config.toml
num_hidden_layers = 8
hidden_size = 224
num_attention_heads = 4
num_key_value_heads = 2
head_dim = 64
intermediate_size = 576
vocab_size = 8192
hidden_act = "swiglu"
norm = "layernorm"
norm_place = "pre"
norm_eps = 1e-05
positions = "rope"
rope_theta = 10000.0
rope_fraction = 1.0
qk_norm = false
attn_scale = 0.125
bias = "qkv"
tie_word_embeddings = false
parallel_block = false
init = "uniform"
init_std_qkv = 0.0398
init_std_o = 0.0
init_std_up = 0.0398
init_std_down = 0.0
optimizer = "soap_variant"
learning_rate = 0.00681
lr_mult_up = 1.27
beta1 = 0.95
beta2 = 0.95
lr_head = 0.00941
warmup_steps = 200
schedule = "wsd"
decay_fraction = 0.78
decay_shape = "linear"
final_lr_fraction = 0.05
batch_tokens = 65536
max_seq_len = 512
doc_mask = true
z_loss = 1e-05
train_tokens = 267800000
max_steps = 4087
dataset = "wikipedia_en"
Each number is 500 + 50 x the weight over its row's rms, rounded and kept within 0 to 999. Layers, rows and columns count from 0. Numbers have three digits each. The size before them is the row's rms in percent of the matrix's.

# down: layer 2 MLP down (transposed), 576x224, rms 0.164, rows 435-455, columns 0-223
# gate: layer 2 MLP gate, 576x224, rms 0.224, rows 436-456, columns 0-223
# up: layer 2 MLP up, 576x224, rms 0.221, rows 436-455, columns 0-223
down435 100:466504423543531583567582563530414541506529470550488494445464423479547462416468526477400529401470507543514539557446567539492497459527476544462572507411410387464437551375448485524517409530494387495430421534486433502528514527429468554588517519442474503497607517490508508446502466536538455539515547507443405508538585543605464524497524495494541512465481421502452400545529515435476435370533537496440565487516503521531508460531475489543539476586455485572548489439386526447545529526571495570541438537527502519473491514456442507504526519473487538512469607542600451452369510520567435517439527499453521601586568543477462417546476436525546484486506464543465452438447518479534536485495
gate436 092:460490492534513441523546517483544527577559437426501552513640464563539511496542503436507524453517516411438486502522472510452566362484508490590494556492500563465513503530433529444445483521552464520505588512517463435531470380547473474487425507481526383501481556540521438475582513571497549502526421501477483506547476438393504491484498510557422459441517551508507496526488501510484442545528488407435498511470567489361560500473498603567537523471517444530383554547505526483483507460520495550511476488531521444452488442489491537437502514408514554560490465483402510501505608459530677589595508459518533471489478506446552469600445554404487439567432421508500618482542453555594550447508
up436 099:475479424428627446522569482505562570528622503512454500446528451412427524484539489446534430458539432532449526589454436515545565585515398440507543452438477559533442535454426409559542535542557449514478537508452425514468445362433516571512483522458421530488507489630547492505498529533463524508435540470440361528488463471393516441501518526463522492462474512490432531508569544526530623511545576541524562585429510510456531543474441579503525524534512524453478466524467511506423483489517450561497482466509499481557435455502493571475517484499581468475468405604446523477475481572445505523608569572480495498476498541474581483521542544451512518466518475565561613531587487549555504564459
down436 098:498475326562563430513506470527563459497518457458523557488518507459460496465508479416463507455467443451444541534456394475487540336547565449464551449505489485470573478452533510546528539514558515506491429418474526516536460512483456514531556510558531474491507513516474483413475548486498521544501556458492421574541461557439465509501479503461584497583479543521529501479548484490548552508555535469514558527521475394498538524475516463575488556551504538389466400460574525546501616460523466624415549514477621488520397504482434550461409557569571420388499468602478459382439482439467485599541546506528565447528473565471566501475515416584522480509481505487451570512446480572507441503447
gate437 101:447593458592589461494506503472487567426527437460486529569488366494548615543479556492453527445456479492515452487556480547536560491409403509472491466448565474484528485464551532503420484453478464541477594571513463473474522504445519511486476424480492410415504544492478524532551486608483455494444512642530420466480421452442427362536503500492556650505544561484527495410562458509468499520501464569456540556523470536571548466540563629534450507536565485495477479504472456595461504525530498421574503471427436521392454559469487551454496533454475500549458564480464476532540477566459437479419426536544448499528484497445521430532614468513516511475534481551517599501477536479465405485469
up437 106:489466452566555544471458461494449479491504497476493503484474459500614507504486511532497574463628456535540406383484490502521435513382524470497394472502448451440487604456491561417423457594480530490466461485512475450524454607491481537436544515514429565533416508520463504544563509519556526440516503447557474423530566494456490583556383546545510463515422570461504487485535481534489386487502539485561537500381492448373477454391565531540492398436511495442533510528559522543535498597492469524517575472397482462482463507493451497495524476466476562539476571530576499538511473501529525604487548530533494457446472475466457522499418541518436479595443578580640540518513538590574530492464
down437 101:538529658472397569555573492446581493407530474524403405527501558528468474460623524488488483519508483532579455482504544419469468590526554454475435458503506486568474485574549449513463459528524473575492582528463433497461520469479498394503520451527549443574539553481459422515474502447513565613497476505508517547465455511569422599618525527612527512584569423400497551485440469522496467588485434468492538410440442495539415543589421493492481470578481455516441481459577497497433456476408480454482465480487454439465526502550495463507524506446532437504513534478475530476508512455453544477486505612533560463547556489510600415420509435531556451462528460495513512487489570569542441468530
gate438 094:505547528496448419550461572426518549557476532483481390405536530530596504521459562434475432556594553509474446531445543538524444424511446524469584457551552392447572520523589513485420447510485470503536533448469449509511456619520459467546497530598454541484517535451517447491389494490550461539451466553519586413422492513549497474510549524371447460561488556514513516457537517637422456464507484498540484486571518502497450482484533473492481505520468451458506559615544452491493503419519478501442434548517415448568558469519509513581557505451464537514437517447420524505580555362433548452391508517517593521496542504542547580508549438432476475501462519538494462462487524613453537567467
up438 089:458501476518551472425489543576653471486444578475519537494592433565497501525495579504479557469508457529483479502482531580520483584521572515488478570451523459541506542501603491475536376526500518401569532474514478486541538476528428454532502491537419546401534432490479469451499503443475449512456461507594497555447446522472463425635536566520551476516397544457543517488466546452536550486538504555563541484427543568495514449495515479474565464414426514481496516569475468505469608423503490564552455508668558377625383476437481508485550468458546528456520435506444421452503499448464532499449464480495575525522570463471542468513491493496492427428535463418414515535508593517550528565521
down438 096:479518567486436562523515535528500438411541629461543494558534500495557504448550498449523602510594580528563544464422520458509510476480464509549479556479431453470525558495570450446501530556474441552534523555633487523525512563537466459472553501383446460519599442532432517441538508415488506482516490564434532495362497464518586549454594641515470562549559515440527453426612497542477484495556511459581435484504590599531484470542474563522386503522453543497564533523476523539498583543484550460431538480520551493526377498476523534543511446507455558498430512446487456553422524485484490540408502542493496474373579457441526535481458443562519484479490569509409494541550540468501456492481
gate439 096:349454462515584528503527541548513434479413469510448440447450548499533511523441508459525532559495570499552565489419449457523502443442419389600549431501420481507442553539427456503459529491525508535495524418499521547451560521498481504513428527456526563462510489423491431456577506499502602400458556518482518551502463485534484458488525495587451575561479463472506446463520561498432512502502454450545420506467512424538468588510489507467487492573478489473546612464502558393529531520612499507462520510431576529474424457409459553453593445603508510594448550440514477588570493570477473598487546433428526459447466456566496554500503466489518483498549495496433552459397457414566587579470
up439 096:517490611491472514587491476461436464475594418559502456517468471608513439447323443600505384450517579515596452450508390460472425442523518600479555510536509506476507430499530504488570405534597430458487536591484458509482467448449540485565611467554500512510572484491413538545455563510491415519534491399489496517449500394535500556565483496437520458511536571477563460488556462567588473478442442462491545521450485561499497434454509453533570457461537513486424503590604498572457521486571537518455554473478454531447564546553470490540557568577592485491533513528518461471540389451552484471500553546523499537445444532486491455480607544536472517481459521493488474502464529526494481466496
down439 095:475493445501440540555513532561497558519485523442508447466517487589525495475540491619501391440578490476513431456585542584511492574494531467454386509424473494449438463460540570629560462553517488508471550547492412575546473445523449508459540468531543516579476553608367518591497456485464495525380479495483580530553461514527522462464551521411463502436554473470419542511488478514430525533519550480473617495514440532542571451513520516474544449463533460554499473446498511500526459535494492448573539592527472508509557533447511468487476454526525492399616498539491569475496493433559548429456516480574522494485491523478403507525444515498477474438408517452540297478555458466436395476498
gate440 090:446475565449540447519510518443486505456496534481496428415572552496553553596460564538527451525527466492571552420513525604558538487504593473560535531545557459508403487535496506525508497513514433496587409396520521541415524516374472540448515507466539600495506552470494554427558493512489502540399541481467501608495540500532520528590457511511470503461483429551516484442509572464520576498426448439444556478488461537488506574535487531507489539483526593467527453516631525455579472551430446490503505403466609585528419481513501582465458520458544518545497525521460551497368407416384433445532472535490503563582515555554498485494464401490442416531533434509417541475485545494511529586452
up440 099:453572519428508495510531528489532568584446464559471459546501479505535496479454551471515529572537533505447528462420506444556498517612556496537496478420500523523485523488563472473460489447478478546445501458504467533456539588450586431478493516470531513465559528457490582508370485587425512593589410453474530502547594524475516443551610432356410491552597491568510525456465456619542456462397482435560509608492486525477466599504506479487518571502556520428469508489484480543555478471427475501477475505510596509535563547453525537556499489588425456468548615562452401488488492507532497537407521527491496612449483455455447493483511447546472523430462409480473548496454469600439400510513
down440 086:495501506561497462537492424492430492462517414452534491441538490498489479507522623523474498438546529516523585498518513353433549613595455517469498424474413483586528479467504442369507397523462570438451504478513455441485443483546564411570546470477442449434553466473430468451505530513526543429505574525447523527499499496556481447434499478513544463476542600405468457534475550528460493461648467593487410617473379561499454487484536399391519463524475487570511561475506490489420499520479425435486460397611497507534562523596539441515525514480464545418513529540509523430483526502485566501495475543510541438504540504459532569459500527426551546429518565512556494456477447468532509488475
gate441 102:527499463545500504567441501592512505508504437561515511483514475489468492456597499384496449528552533430400420522502448468554489509504409479534549460506601535458512489491508479443530490453495526517609435557464530463501570491570503525517506542525437493537506478440532376660481560481562574422561492590514485411536465434494490421430424447474489477474506524537468465567525561494474449516424538482566424474525493560517452403593452521482631531360477500478459488447524542431534504574545539547504433527536502420576573476553488540578410441512545508439493508508513481503449492515508468547471554507456472497479506501517397502438542503464546393512555627482513467517498408592495466391536
up441 096:450456502413463558529543561605398437461463444519533561498545444498453396470534477399578471491526576499538514496497475488500544544593501566457496496498449530475569476459373502512556451549573578552598466471501484487490559539560496565537612509548523551544517482498521455532500512520491435527490450498542477538452486393479450557548426460522481519465436481527563557549521522453580499407442534487545422453503557465472409487562453614494542537520480456465488441416535606460509515461607487576513385432484525478449534535506485534553391489492543598484385484484497571483529392629551444513507479503483445461563573553421460553513490519539563494543515494445478531477481493492577504433476
down441 101:552564604555495574487550490465435446411523429536548551541578469535537491425498511472521532491514519465454495543542640572483505407385621494439442541503449467423442542551475472510453586487501502495407480550475476491573542611606546409550580478557521453490462515526453516559490555547531524463484545520515503542620403505489489476375476389561451510506568579498484491508488536493547538509574449498504483629462454484519470457423452459417605539540387507482595557573499454472540557495489524456494485479555491524468506511542482409547498583537419506485519517486453588443512481469485443531511476535464513522456475531516493418577535455534494491486511544490575515466578570439504482553535
gate442 098:524513496518413421623555554609508570499496431530490478463563453497475587509491596520516464417532460584465573581559511533470527476442524487541524558486500538508435557457542538503522480500503420473603517483503538491548490488503527603522510483468508529477451478500413479493449448487435535448557490535433551556492611432518446552534506421530427563510592470497542501436437449461388569592514476443514483497628542546476512491449508446571418541481551475491365486528517454478488518548470431540483500448526490458562459460536506522549466480408636551469532491463442470458462455501455511459419446506607528469476441534433526450545421434490554605545491474459525574462489520509602524491375
up442 094:430478453533535547530510412505505473522497525536442482450420425427443470549441477557513568522409599451365481443485551458539546558558528463556514480535469501375526481527487556450421458516465498555557488398594495474567522492460421516453506554413446559507481465557508524477500485494469496515507517534469521522517587548469510544466506378519414533548489464468448518662580497616471470567483562510493478468407440461464423510525452442529518519524453518503476466487499433531563455459411509525494478515512488490523548515586483376456525598456438532624459427579508408570500507510519460480508500529583579526535515591582578504506552490514544475537541547570535469574535474504499398510550
down442 096:478487490527435505429470403462415484421551514397546511489514463546580482525477500500470436532480511536450497436532606495519555497551500631503434529522484443380529540496481478475432557519565518549494517565514624534524559499453437435486446573517526539539493477492455482393472542496435477517496480490478511497509471550560495496424456470541465474571546541457510520478509512585511509498446605501542471402438449468545383449469531419492492485562402506519582524352516400565435426526650488485533502496475601452439448557482534543550535527520357562558501506579559447419518563469504419521449550509501522480490556521565486463536492575435450460505470507468533491528536508498510550589566
gate443 091:590571569441474562442385531366536465473561558590521536554545438411475533463549473534606540579394427458572555506424517456576493540532520543470534447533456461499558493457497454514541508536406560480504559499525509532480512500515500516482393532494450522527529541457571466444463472509496578570535572443442493525590606478453498577476425444428521588556508631476564529494556372543497569521519553504479616453455494498512500489502463495461446532424540570522519526532510562516518406534574529503537484432514393498494525581402535511408501490536506579518461493443445502451511504510475468459429454515453429477534567474509504491468503562478453454442441522477548540451464534526533505419442
up443 096:505412493501473458514578545517467454450493471518460473500385510535560477525436445553480456479528506450503526486517510604455558554464495497587469508572460609449545505519594486440486537449485531500406554619508473456515577515571532474528535485546581466588449521448424488595509588490537518530555445493593501522497455564510487501518484559503433444528525533522485408487497541474586511439451446569518403565482520572469513626547557541490447424575453466493470500422544541577469611513531404553512511497443522547494424468490537436526485452472557472562435584520582622553527426449594503493480555515540453472512506536476469479421482555475579544544467578526602464525462517527515382457556
down443 098:441463514487575479442516531465555424418380470556507522509508453545499558518388538569449509613497466519573588489526401577518540472585622550458530520420490445496480508555437517535483545534462527463562562368509550445500563504479554485529482547495536533550443414507396608492367478548454554522563518494496515511535410531522390516479442500430500587504557471454533482530610511470525509481505495551531530564608539582548390503421430453453492520509491556533475424530506413481505513505611479556548484551502427468541529526447559559496465498491473432485504493449524499467556522527570469492488493523538452470492501530450453448470424504495521447500624429452532499598540579481485507496497
gate444 090:532570580514577570520552468569495477488514532524513463432379520482600495440519512500452486520516517582523489368474462524520424472452539450542507552515463541456478458547511493415526522600530516582548551493577581479428507422579428530487459473489525466481468430520518518532464505485494542539549494507505547568348507442496500360442483474435579474477479577416438455590516520516551484535482422511448486463533507534512433511564530452530439539447393494415491481534462476551613487456585543471446554543454559515431544524473575454559555457560554538409511574492438574504573526514517481549551415539498447426535495627547509456538461533431542485576509518521538543500528484480500516566392
up444 099:462549512608453573455448527572368455512533556456490368564490529510487490533488485582462458467434562510543530526487516495459564467469552527624523460528450449486562401500539495468498575556461560561469524537575456490503474578539485563448474478392544518463542537596505442585500508516521492417429476531520544370507465538504439412509479487497532470410468507524502513511539437491468484501505483528391548586546482545463598493532574561466440665496518440527453461556508553469519543477508441498480454533521579516444551538470507418431427566504560494511488474464548515519482508466447535491494459483491581480460438445514487457543444489494431486491522590527522566417521399595402406447445
down444 093:502476548465476486589541472488489592571544394554516589512460472487579484396490508469533475478547469365533536476454459511494511518550407587505489509537519481574489542517561521479480404429517462495609446544531452554470596462432495489503515525534606489560498580450542542516547567561492558507573494545533507516485477426530441423586486515453551577506486501418627468532553537512453593500534517509582510417505509465473419528409463522521526485591490504576538494439548571533495451520438530467520436502494524515494622554498510398528485564472492466467494518466491524503528501453542584432644514471387500486530580511557433502517555468430425524478602409414509456543489511467548455462453
gate445 096:502516403547535416515580512559431425478507495521490517450522582577524591496542587417523492474533504578498503565423404607482472453577622542516471431564457388511588465567516495444595553510525475539442433421568421484562538534522413453530606503512479480564533521502436428427469521499511416503544435523531486486483483539480504496475509466533491534499548561498493486510460445518460505497458477456461498525563448576435415515563460512575521533490476572456579561560486517582454476571517523559445513508452415455513491544448598469536506485429454422561443462513469576596574456495467489485499465447595411503430497432494546469437556541488461549454506510580550486614434521524485537492566
up445 096:440514529546467551450398478452540531461520507511453433485625510386376458483534522544576539546513460513539543486564499367530519556519481554585374525485538470529451590542454491539528468461391476488437443420497553486474486461504561516544450428528500513450417556545571543488511414515525492484496496436533506526554480553445433491531494544500460479440433486496501437469575487496521485505544482505470589494515484591574469534498422541480415502419469443511496408569530390509502527451455466464570552480460498568387463574612584405542487453551389501476516486403533411477544557512594554575508443518436503547477532511462477531515562466427566495569433456470455509501469471530503495496545
down445 095:486495503443528478422612588466534489571504515499547490467502522538468461467567514549525426478542479557489445413479488513477491448606496533523508492480473543531497586531539500545578443458495394571483539426544515495537534495498434376509519560571526534555504587528567514521523511508584481498535484511566478586536469472464529560565415517516448570517474523491568501448586527568490500464580542526524502447443578620483491378496508426495474540533416490494447451576526570452411506486488451565435527334407525470417573544575628515417557493507449479489522416471468502449594501484457582516427506552536479500496547462494526474437493584496410516441526472420403486525503531452579489510507
gate446 110:457547453527438580566486440512522570506537449534530608526422470589472522490495450482546464514514514436550529498534399448469502459558503471479560447566505492581473432503441530478513517501530486536493572405463500396445490610475503493494416436494503458519465519455523517490461486441470606534480355425481452548506533589517522521481459613522511522519413527473387442541624543427409555509456452488439460557511528501513465585583430485560552484433568510510525542464535467580539455439485511490511441467484536510329498541535501523435547452523455457507561491342488453579458476515552519484525416481578419562388559485523484481538492438515509538497497486467490453466526545488418491466511
up446 114:541508535484602456450573607448534452553540549458521439484515515468462509520511488535503545485457489517543505522504568590495558435498498489544497491445485495447546514512490525539421508511557517486540425514599432561481560520476497497542588514448473533516527478506471528571395500508503502405546611551446478449521366504531489489479516432445493439529562406514504515456419480557594494437493542471505440555453428467498551473485578500428405548610402502519500533417430474403485549506536441539505532565441447499595434454528523464579510524463483597506447442599456474395604475457406424472528578523424551492588431584452532525527460457494516556394506529555521575497500442475548550546536
down446 108:535520486507453509487511496417608397472499563485546418452463497458543457584559550567489445507494406521485462453560389521432450531460542437495500537476525506482442517465544463489536441444500523409492442593510631534530552518507423444570486528474438486591537491435478526620503594512539577426473562579516566484475519565524520427552608490430455434482496535485470451419527428549482528519552530485503517575553488425479470547443561482431518513566440517414497502493458504525498514586434578497472517431383488503670547379518415498494568396547479496504444480542580517513499514471500484467498536488490479502468444475460476431462524549496539522497528578547477620533485442494522441508526
gate447 092:591551514510560461458532531487565531372566477406553508470529562521464524553509435522497506522563449544494518525567485415622524491473508527439623521459490524536457579584412415565567492458465489455420532566476516441558460546512544511472569570468537528497524475507463562491518561482446397535485499500461469486526522470536511592476537443541426444475504480478569535494577484441504443497539518560475458532567466536485498505408541378485470442564607518521509455528486470462458501428524503473430522458437607538595557560539509523581550553580504611529575514567564391476572436446483475549586544513420484546438553427461470482473533450473508556528526521563384518509446524488447560527536
up447 098:498513498519564538419490494453519600445456475564480507563515492468416484550524472509537597516472534491474494506389498498623597424390561564533453539398458533474436517430510482539593432518447552464453477491470501579550617490519482440634450529431454554455514510484464489483539519489597487515492567560477474534410455483474433501491477507551382537456510512510402464484517626513509465474536470505511509399507534528395496493431460478422525505507495461478560547565528543447469499440527479478564573517506511578561518485460532632455518538426433452512520483510575481547553426542433511503551549548490478531434603540588465455507518499469466482437488503390501477531509456495417448500377
down447 098:528558501476414407484495551537430580397499506468591657593492480491448404490511601505571514393551545518485558437556568498524584532454495433522529453511457430468466513573432525480493451447473484509508524582534523489474483528621488494534571465516463486406515470443486473517537507493499439543417515480515453478429469432577549569536507524453385554535518549466501407494585426509479471581574454452504566467512551478537403526515446495497501480627493543563488514494541446480579589553518466465521468455409491539459465560549549576460362521553527539471546485469462521443532512457468552487527513479528482494553470585454539574543507382498599535526544497469460478537508541430551503530495
gate448 095:503550392567443467449533502488543581465375507545546534503565441540516514518439518446437460465485546577404477533451520469450596525466464503549472522486493474450597513541486572492389473525524585487432503517492485438449482494499441432495503467544621509478507473583430426457624539543542546476481473541430559520410537446497417509513526521558552536437553514536624434596525571413527528535431470494547577504569521526548471425510402614501433557429474471518449511482497394428488471527495442525502516562508550473513498589372545487442544463435513554455529518503517491519448561473483474469497503535488515387554514465459444502461516490435473467450484474528522441457385479453588563475493
up448 096:514415465497539461527483415476484499542527557463418398529573502507449519476544517505578496647499482477481483409570466534505482517540500535393488514418453477506468513512459417435608559440471556453442421585443508427534434566498483503434491582508528473534501485439490477526428532580471508443473411483516468435453506466423421480523522504476537545586493550435512544354488395588438464540496538537471454495460549452558507595499531519474393503513575554492519565433554502492501486567477485515546552549501443596492438484531531580617472481507535509453550450407546517595439474494469450509398483515492549521376456511527545412562473483536580553493510529492472505563488520411449461522476
down448 101:403446581551451530465508503441472492505477497548492497500494406450530462513518543477434428478512473435467506527553478469590550500515469558534468450474371515514502556525392472434545442489474520501440468455430541490553492508479589459422552404406481486534582621486471493460581565499435481554503422559450495529447457498533430513501492492577465480455565437429456447531546514435501559463524483531387531560524566580562466470486506501498586429417463462566424540527532487537445555465542460435495477508469439587441510489475553632464360537440530527491497504481496559521509528455472457460426470465565408491385586595509526400496448538479456494455522449523602507430532564467482459537513
gate449 096:533517470450498364539519576459456451577413475494535421457557470436570412472539500513430497489516561468422452505533511431393532439489506521535658544510490463533435499511600464538435526523562575471543587535506496482493470614458485515510457506462439584451607462523458522546493475499458468563474539538534566493523529517497547472484545511510554451569495537539527564547462442492430554638647511570476481483478555476495439546532465461477480447609558487463507320512531541457530502533583487568514500500545570506603421491485496521493498469485490518534518465546497472507576593515469517468459495458507468468435529598484430520493531486490552448465441542493460477471506427475499457361440
up449 096:524475509539384493545395488418507550528542464478471615552457557478463530433563526453457483503494591537557483483433521531451488522462520493485475397463380574457359545502558423454497470465520445517605588487558508450504566538535508438449438480402542553549437470469475535466492544453446464436503550550485507494474497501486557584438574440453608549512510521429502463465533581492472415473520593476564479453491551447339513585460496439470421517501532406474432446470515580469474419533542488450492438471508541485499457532493564509576475509543456519500465437572540484528536436470412580534541465514489454494559443481492454522532475483616542510508488476394487538549534573481531417504517
down449 099:478440435537570484461479448507475532543515523581415439568542456535452542491505577534494511454512500442402528546487459455453489525459555536527459645487554542522436446511540543561500511519510533518472485572541531564456478515445485511494529408504459419463421506556470567550482585503479502433504463482506622467521408486582400532492486511513501417502473521442512489638490554499652520492516457483537610439548551451514446404441499439475485503387509417495498512473448391531511462485582476479443465481525448518508486554567564499459493494565487532596557522423482556457509479542523532557493456539489536602509475552568487600523467538458543484578493422526459667493522490578571553458489
gate450 096:475399471487537557472621492536526517475459442509508555494480516510564527551597404503530477535423526559364536498498454525440474494432406392452542526490502554451483517511445507505569554529541456541436562478497499455506428518522578532525543502578558538418539405425518543511620477432529432433517621566383537494576497429517552488483505515500514492405526460390525577495451478469479486411381469582538548559532511498471475548522492549490531508544541479491513558480508485525515584508602500494458554454473475521559583443395442493462594454450515477476597469462469519529548533447397503381506528485414492505551495475468459493559485515486479438459505567470531519515572431583531517465468
up450 099:447513488502460538475444493495504574481451447479486435462506560423538453543525487462488555549497613481521505443495483607585555464500569467479546525427487510504480581492415448456478441544529474423515417603468550575482470565500532545549483445475479552546526452420453525589463438630426562483514516543583518530547557466532497523355505470521483559476537443522512474515495498392496514417530570378449489500655492531485522490489473561541527521555575536464398563524485488548557396438499515499550552441465462520527489540581483489476497455622509579570480506442492549478493455441484467545503497486455537458470438446547503543543551368496554455533516526537431557533554581598479588528484
down450 101:517590580497542539470470454465476472430470561493471508457464547504530501568412535593552585546555553520367549490521422503501557506451528485416524536462514485435534530555520456564500589532489536463510512423490492529477494497423456485474520575511529553576510413479507494466435523461594447534602469539504551564540561532557562449525492499565463520491522491479482611586569524470459462383460411545519516564544499521467393488596553521457519484514511513472516478539482507452492596423585550470427455434536408557516519583560446527466580387428605544489477529411542552511493514488446539564477486529454539423476472520465479541478474499494417426410443602497521611483521579472461512576534
gate451 107:577577423513516518536544466592535517578466518506465478424479533405485474501514452525450470470415482453432433531598525469543541424419520533431518605490548457478525490532547521450552434514532465455512382527486592432569425479542514505536529473533488500452537517477482563514551495381470534578490384519592491409523645471521432432496423523464471459541483502500467467483470498551572456548466615479532548485498471456436645461487516553510589444537547534490494480501498509601514563505501437549543524439555521515553435586561569604526487485416487463465578502498560558518502486456566491465516572519548443499443561520465510589481609443507417522478497514430529539540559527426496496468465
up451 095:446427494488442507499504465470500449464501471503538474484502526600366483444469460502531496550487540501478466471505500460551524522598493520452501481515395504507490431406545486506461553583464583542612564543506438512538545489561423519498498447493581508591533506589539490522459501530521558419472465529501466527467479587505467490550477547545520439483513437435521512522614521483451478442533423442450436537537512414500485431475548444455419617539453510591502529515458515471495563429500553533463487568438487452644550497524531342576527482435465549482509449511461457476538542468506475520441423546483608566575429429411580520438466446557552518507494456560403504597421461540461412519536
down451 101:413505416433559467416453487409453427502498474461514483505481463612484492472498525437466444570532479379527444480458437545535485441536562586456574375589520518487547444431449452466618468513549496449520536490538535502446590498506410471574495551501519514594466465504508586530459498545500459545490501515533509569412544471464558407514520508526456481555627614467521436475552550450467458536457479425464429585389414496550453505521534513498460516489507489490492536451573488531457492437460554444497535567517488467531573490525495518492507508549418457423549523519582468575393597506557537425429433496489507509517385513508387444499534485437498525459513537473500465450502450500441426545540
gate452 098:404537536461538465547504514465491470551478484487498463472577523502617465547445431494500507542544533450395484539450499537509468437491499451482513526527533530531563485494587458516556471512378512560432514431459609560418459571516576526504413561567540458587481558581479527466521511524450490377552462540483414514561485569469545496525543408513559471574634476437467478458533500575498448465486590527506557531518490573445568584515491492576455477461421435502600474425472554462590425488547473568476443529499402473511476459451410533490523536417545409558490494463409546417506516524509483466425508529519542632452455551562516421482457505504490476473460546522473437498462471526486397457534
up452 099:555465425477425416445516576510479554511522576492565496419526553515490528556462465524509582426545492438464533522529563546398430575524551526445482539575411427589526483572479441473563505495549434459572448596504512513492560508531432484528428611415647481447453537492546445581498454554511547493488553512514468486482471514432564476451458548585599524507537538583363494526540567472496433471386545484535495508490477466508475426583518484485513444472498559418484536496517491551550464534543493507563552433455492489427525574426543499476523532571567571437532537397505483563587447557473452495565458500510477509410526513488489408566507433445535521473526542517537450496446483455409454504542
down452 101:572498489421542488514496464528562482408526540482487439553598567502514508585521590502501544516605477408544553469405584526532502549506499507398512472502524545534477391512433494517510648505525521504560542454456466568561556577574494527553421479480467527579515527462529448540529536535542540477533491475535546616526557497408506508555441481410527608539564476575405542475579452572442454463487504488483489520440548454476517522546611588531463496478522473438458475536465447466545432496563425519591489517487527564521524473593451474429445486516569550571607539498538469350550489564478414498479493439498491457507531588427489491440503487500472446450516540424460499523536475469507498404522
gate453 098:499559402530368515549403570538552498456478504524508555398537490445527549387491472475424542464538515472474526538411520519539489492510555507552474535465516497512514498448395559504580541576467520483423412523590562394499408463470427449526454527531543488562590479524446533510595556515503465420501477411432509514501488537518522583431479569561445452474483512409463472414550471505437514520467434458595494418449542521528496474476400448499415532507483591498553513504541604479642464504487433490447515511598552506453471540537540465563531504504529571480507412552614502499503492483500529476501425518603498478477479501536390467510527563513463497473478547480471435527428607509473569523503
up453 103:518478469521462501456538494523445512521433383477528494423524462553434527478527493555443525514468569483576467539453528557474550461559462538470507464516468511482399457505446532444525501496511492450431449633539512382457514394456547467565494459438516474526480542613485518491547617466424514458601380563494551514526512470467539528520421431459465511468511468401413473498453488515474504429579550496556503528457471577408433490525625447507469565539478440452490484522603549522486462546428541577546498454484484449454506499541482572435420457457530513528324603486545508484461486521465565480537482523532490518532478519489442458528511452485523509585618472412459491492404469592463530533425
down453 104:441484514558492601509490507523467564441548469448500522480538442521531535517510401419458537474429452447446489589607520508447540431614404505423460490460505577487505483517539449375460422465525413539554529487400479483514414555528608474541528434460520508551474468601505505502449497550610504530480493508459554458419478455469451555526538572463479474519497507525489501579568514470491499495467541494494569410408473427486534531572463448423436607477469627484532503504515539551473470562453432531554464531533498428458472545660501526539613472443512530541501451484511549489537483502451516517511403452503520427514476456425564461504445500484502445507510484515545383408465442475397519499452
gate454 087:521459469582486617567500444464456564528438411530536616467511541517511488462536545477528463435561582557501431484487504526559508507378466550530488490565488507512461538539553427437501475444552489527483479559438482497562529474530598603496436509469420504584491523506517500507433504453428510498525451398533533439487428481553509570502463513461478535406455420451515568431438548476469523547438543546548491530502547447522522471505443528493462508500513543552457512415504520501485492466563481425409473390529478433470461552550554566594622550612494509543545456484520527499442464314418522497493470551552533458453484530480475370556488425475546570611456458530489481480452553540563551463516
up454 088:502524486548502489466535587484528473518515549506597590491540525500386542468478526444456548454506527482459451437384497534404562453497623489471436484534466477468445397469493499513539561571467502535495520469446573540527482540525487559501442565457399450401445500470506482494609535472484527386533474408459489481551443487533556569523541569538463532430617495424480459442501509484440400470567533626485464464421505514545547589515472536569482480544531564527424506427498423469536578509564408581551408480495495472471416565453514611468457475573528420517540486479446497472442461501438495429528524485445541561485539490540494458560470571510579545483491581479473515519420493500556573430501
down454 096:551443445568509566551501488515534511564362395548420537425449496539543501522406549463481565489485539463457455577557498478528393396563470452546425521551490432525531528522430506512473487440469437519581463482456439470447535521503520505494366509389520466510591565442529430561531494499497471492490503507427560542481480455500535498486493510491509501397499477403518535464525571514571505585490548472450535490514522556526451613515504493404421449537474606479459451484541457440482465405476578565447541504450459492580486589494487445496611541485503519509470524498469595533492428353536515542444442498540496429439369532455459448459533523444482561588465511510503505498507549572488502500440
gate455 100:557496448482395459491528431550429557536443521525523458557518420409505468514426538474476602506591494493479552429499486484549634414418460565494453371490504456504489582539556506589493503530523528552465519554462472526508568509520484458510486494501524485529498513559437522514520483463490545422461449438500429573548500475478560524546460456549500445500508478462390476455404423506483419415411503546462555612446456576533596554596517555515426599532505495517445516503493484395434369474555532539512454481419646459536432480515410535488500549468544455493495550463513518519508590565497518480456490498495461457545586499444478496493429498461477515583575476498473553524490532499531593525415
up455 101:459502505517478489539386419526467525437470473599591487497475546504490525550615472545470525637462521537517458496488500512485502432517442465451487549542453530535498448459452479491556430552482475466409556468540482448458357507566406550520572444523542494491376538482508484522478471520446464451517512494403448500505396563432427520535473500487521534447534484480599514603568591480463529557474567542617467493499558540452445534474413526545562466466508565505533502469508532569434539446504449479464446455434551586474523455563549408493551483485514563478528482555554489425474514463480528568496388503427569527515398577584551473537638444469469547509471516483501505560455523544570430558522
down455 099:511465465496441496418522546551484522545486549481565499542525409525516428527487622521498592503489471455523477458536485558477417498527517540524590498440466465463516364476476507488472491494498509497544523539465496536565444556575534556454455444463483533549397427559482520521456561478415536484563385553561504430403485653484455510486490429400450513497393502451557475464516551469541495576513588499479451387441433558518563483467529542480421394500519465551401535486575535540524480505439398556533574439523541352493503482504473590489455464503462512464435538516502460548551498473518598536463462520477492511459527473516489567495537491509442510444468500431575515556508337457513526439491
gate456 099:456490562564468556498537548524535351596477479494489445484483488471504492459482406551437469470459520442393511472469586442505518530527481439433467553553547455471561507518487364547537572510557514539578496518483517497568538423613550510594552481551540549480485492486500431544469483473545629517438569511545472538531494478482471540492426468506464463577442455464474612455636448498484437501503507524385513472464518476527494486499417506495474461522524469584446460545490565470516523448532443540518484400540475437473538512514441522547395496479559476567477491427525513404481419443458522435494483498504622506470559618506530594431471495551510415538602528454592538595494453529556514521486